config.yaml
num_hidden_layers: 8
hidden_size: 96
num_attention_heads: 3
head_dim: 32
intermediate_size: 384
norm: "rmsnorm"
norm_eps: 1e-05
rope_fraction: 0.5
optimizer: "muon_variant"
warmup_steps: 200
decay_shape: "linear"
batch_tokens: 8192
Each number is 128 + 24 x the weight over its row's rms, rounded and kept within 0 to 255. Layers, rows and columns count from 0. The size above them is the row's rms in percent of the matrix's.

# layer 2 MLP up, 384x96, rms 0.238, rows 311-315, columns 0-95
size [ 95 117 107  96 101]
[[176 114 126 128 119  96 105 139  60 149 124 137 116 127 149 131 136 107 130 147  79 162 100 134 116  99 101 195 122 133 146 108  70 107 110 123 108 112 148 148 157 128 160 131 143  87 140 165 161 129 118 152 110  81 128 120 148  91 106 135 128 154 111 136 132 142 123 105 119 149  87 126 131 116 140 154 124 169 114 118 146 136 134 161 148 156 135 160 109 110 114 127 140 130  81 168]
 [180 100 147 112 159 141 182 141 144 132 168  99 162  89  94 152 119 123 135 148 139 117 131 167 134  87 148 130 138 141 110 174  95  88 111 129 114 135 148 138 115 113 123 105 149 134  88 160 171 126 104 112 157 118 157 112 157 111 125 139 122 137 124  95 112 126 140 102 121 112 133 136 102 123 100 104 128 139  99 178 113 107 140 129 118 182 109 180 114  98 139 148 118 116 153  90]
 [108 114 143 137 130 158 152 149 126 128 128 127 126 171 127 144  95 120 129 120 130 123 122  76 113 173 159 130 152 125  85 131 201 157 137 111 120 125 144 148 120 151 107 159 104 147 121 158  90 132 119 106 117 181 110 117 106 139 148 107 141 154 131 156 121 174 129 118 161 120 162 117 195 121 109 165 114 109  88 167 127 125 150 123 109 125 148 158 112 150  93 139 113 118  88 116]
 [ 97 167 107  91 110 123 143 147 150 110 127 134 143 122 159 135 120  85 120 122 102 157 105 121 156 139 117 117 138 151 146 126  85 111 140 150 140  84 131 120 137  82 124  96 124 145 132 108 109 119  72 134 143  74 126 166  91 133 131 125  96 138 103 144  96 109 133 107 131 147 119  86 102 115 146 134 113 107 120  89 150  64 126 154 128 123 177 110 152  98 161 124 141 139  74 128]
 [135 107  89 138 165 143 131 151 128 114 127 129 132 124 150 100 161 133 181 153 118 119 128 131  63 118 125 164 137 106 118 118 126 120 121  82 104 155  95 121  87 139 135 107  99 149 103 110 167 158 170 145 119 134 110 145  83 106 100 142 115 129 165  95 145 156 123 111 138 123  89 126 123 128  88 130 151 106 155 155 143  95 148 117 138 172 129 126  78 146  93 155 123 101 100 100]]
# layer 2 MLP down (transposed), 384x96, rms 0.166, rows 311-315, columns 0-95
size [ 97 114 101  88 106]
[[ 99 160 171 118 111 129 108  95 131 165 123 147  92 128 147 149 107  90 154 144 128 155 108 129 130 149 124 109 132  85 132 145 110 127 158 138 182 139 103 135 123 159 119  96 105 135 138 144 106 162 164 155 100 162 113 158 115 148 148 137 118 101 157  95 101 166 132 163 102 161 144 144 102 155  78 137 146 117 151 105 110 153 114 134 138 135  81 127 140 165 109 153 160  88 154 124]
 [100  95 111 107 124 135 107 169 113 161 106 157  98 139 143 152 110 148 129 130 147 104 119 119 130  74 131  92 136 101 125 163 163 107 159 122 118 133 168 133 124  98  86  79 129 126 130 137  86 110 127 119 131 158 121 147 117 119 159 135 139 120 153 130 127 143 149 150 183 117 112 131 134 130 141 145 138  84 108 107  95  95 122  92 143 150 205 162 143 161 104 164 138 131 139 147]
 [119 169 104 118 161 102 127 117 121 147 119 158  83 109 111 109 155 144  85 109 116 110 131 143 156 147 137 163  74 107 162 118  99  96 157 164 112  97 150 148 114 123 112 127 185 121 151 135 150 124 152 109 186 121 145 144 169 127 121 113 107  82 138 129 148 103 171 140  92 162 119 145 118 158 139 151 128 150 149 133 119 121 111 139 119 132  77 142 138  96 117 116 108 157 146 149]
 [153  77 149 118 123 113 103 146 136 190 137 132 122 171 118 100 134  96 117 125 157 108 159 170 126 146 142 135 167 101  93 117 164 145 134 123 114 182 158 102 161 169 104 128 108 154  98 174 130 114 134  94 108 149 137 106 110 144 103 127 126 158 126  91 115 123 121 162  76 118 126 130 122 150 128 115 152 126 115 187 129 159 130 130 114 164 134 128 112 117 148 165 107 124 122 120]
 [168 143 163 115 103 111 139 112 119 121 161 108 105 101  98 145 127 131 102 106 138 105 138  80 100 124 131 119 129 161 143 101 150 120 122 150 148  66 134 137 164 150 119 149 103  93 134 159 119 184  92 117 127 129 127 102 103 137 149 102  91 125  72 149  92 127 130  97 114 107 132 139 132 118 144 125 125 133 130 130 113 154 151 115 173 103  75  79 118 105 147  79 133 151 130 132]]
# layer 2 MLP gate, 384x96, rms 0.251, rows 312-315, columns 0-95
size [121  99  99 100]
[[160  78 118 170 165  82 103  98 140 130 152 143 164 118 102 125 136 133 119 110 152  85 145 108 145 124 133 113  94 123 158 139  96  87 139 124 115  90 143 145 106 148  98 177 113 107  70 123 111 107 135 100 134 115 179  93 146 153 147 179 141 132 131 105  86 132 105 149 119 112 109 102 143 141 107 120 132 118 116 148 101 108 115 119 168 129  95 115 107 104 144 152 129 140 139 130]
 [116 151 126 151 107  94 128 133 124  89 152  92 118 147 152 128 165 115 123 118  70 156 130  84 138 102 125 104 117 144 186 197 122 131 126 124 100 195 153  78 138 139 142 139 162 126 147 119 150 140 121 101 136  78 164 106 103 128 109 137 145 135 113 123 103 127 128 123 104 117 126 116 119 137  97 150 155 133 103 141 126 124 144  96 101 126 119 132 126 135  79 148 151 147 162 157]
 [136 120 135 134  93 134 112 180 143 160 170 108 133 153 108 102 105 119 132 127 147 152 121 135 115 117 124 119 165 108 116 155 115 122 146 129 131 152 171 139 166 137 116 146 125 173 157 133 121 112  88 112 133 134 101 160  63 119  95 116 117 160  92 152 106 125 132 137  89 118 111 111 103 127 132 171 154 138  83  84 113  79 120  92 137 107 109 138 192 143 131 138 109 136 106 145]
 [144  92 106 129 142 101 118 134 141 167 106 105 113 120 133 129 123 148 158 156 128  87 181 129 108 128 152  96 108 107 123 152 132 146  79  74 123 139 137 145 138 138  98 131 125 155 126 113 147 108 125 180 150 125 117 148 123  70 121 188 120 120 172 144 175 142 117 103 130 109 120 118 157 140  73 106 153 138 125 161 126 106 118 151 145 116 119 135 104 181 116 132 115 136 135  88]]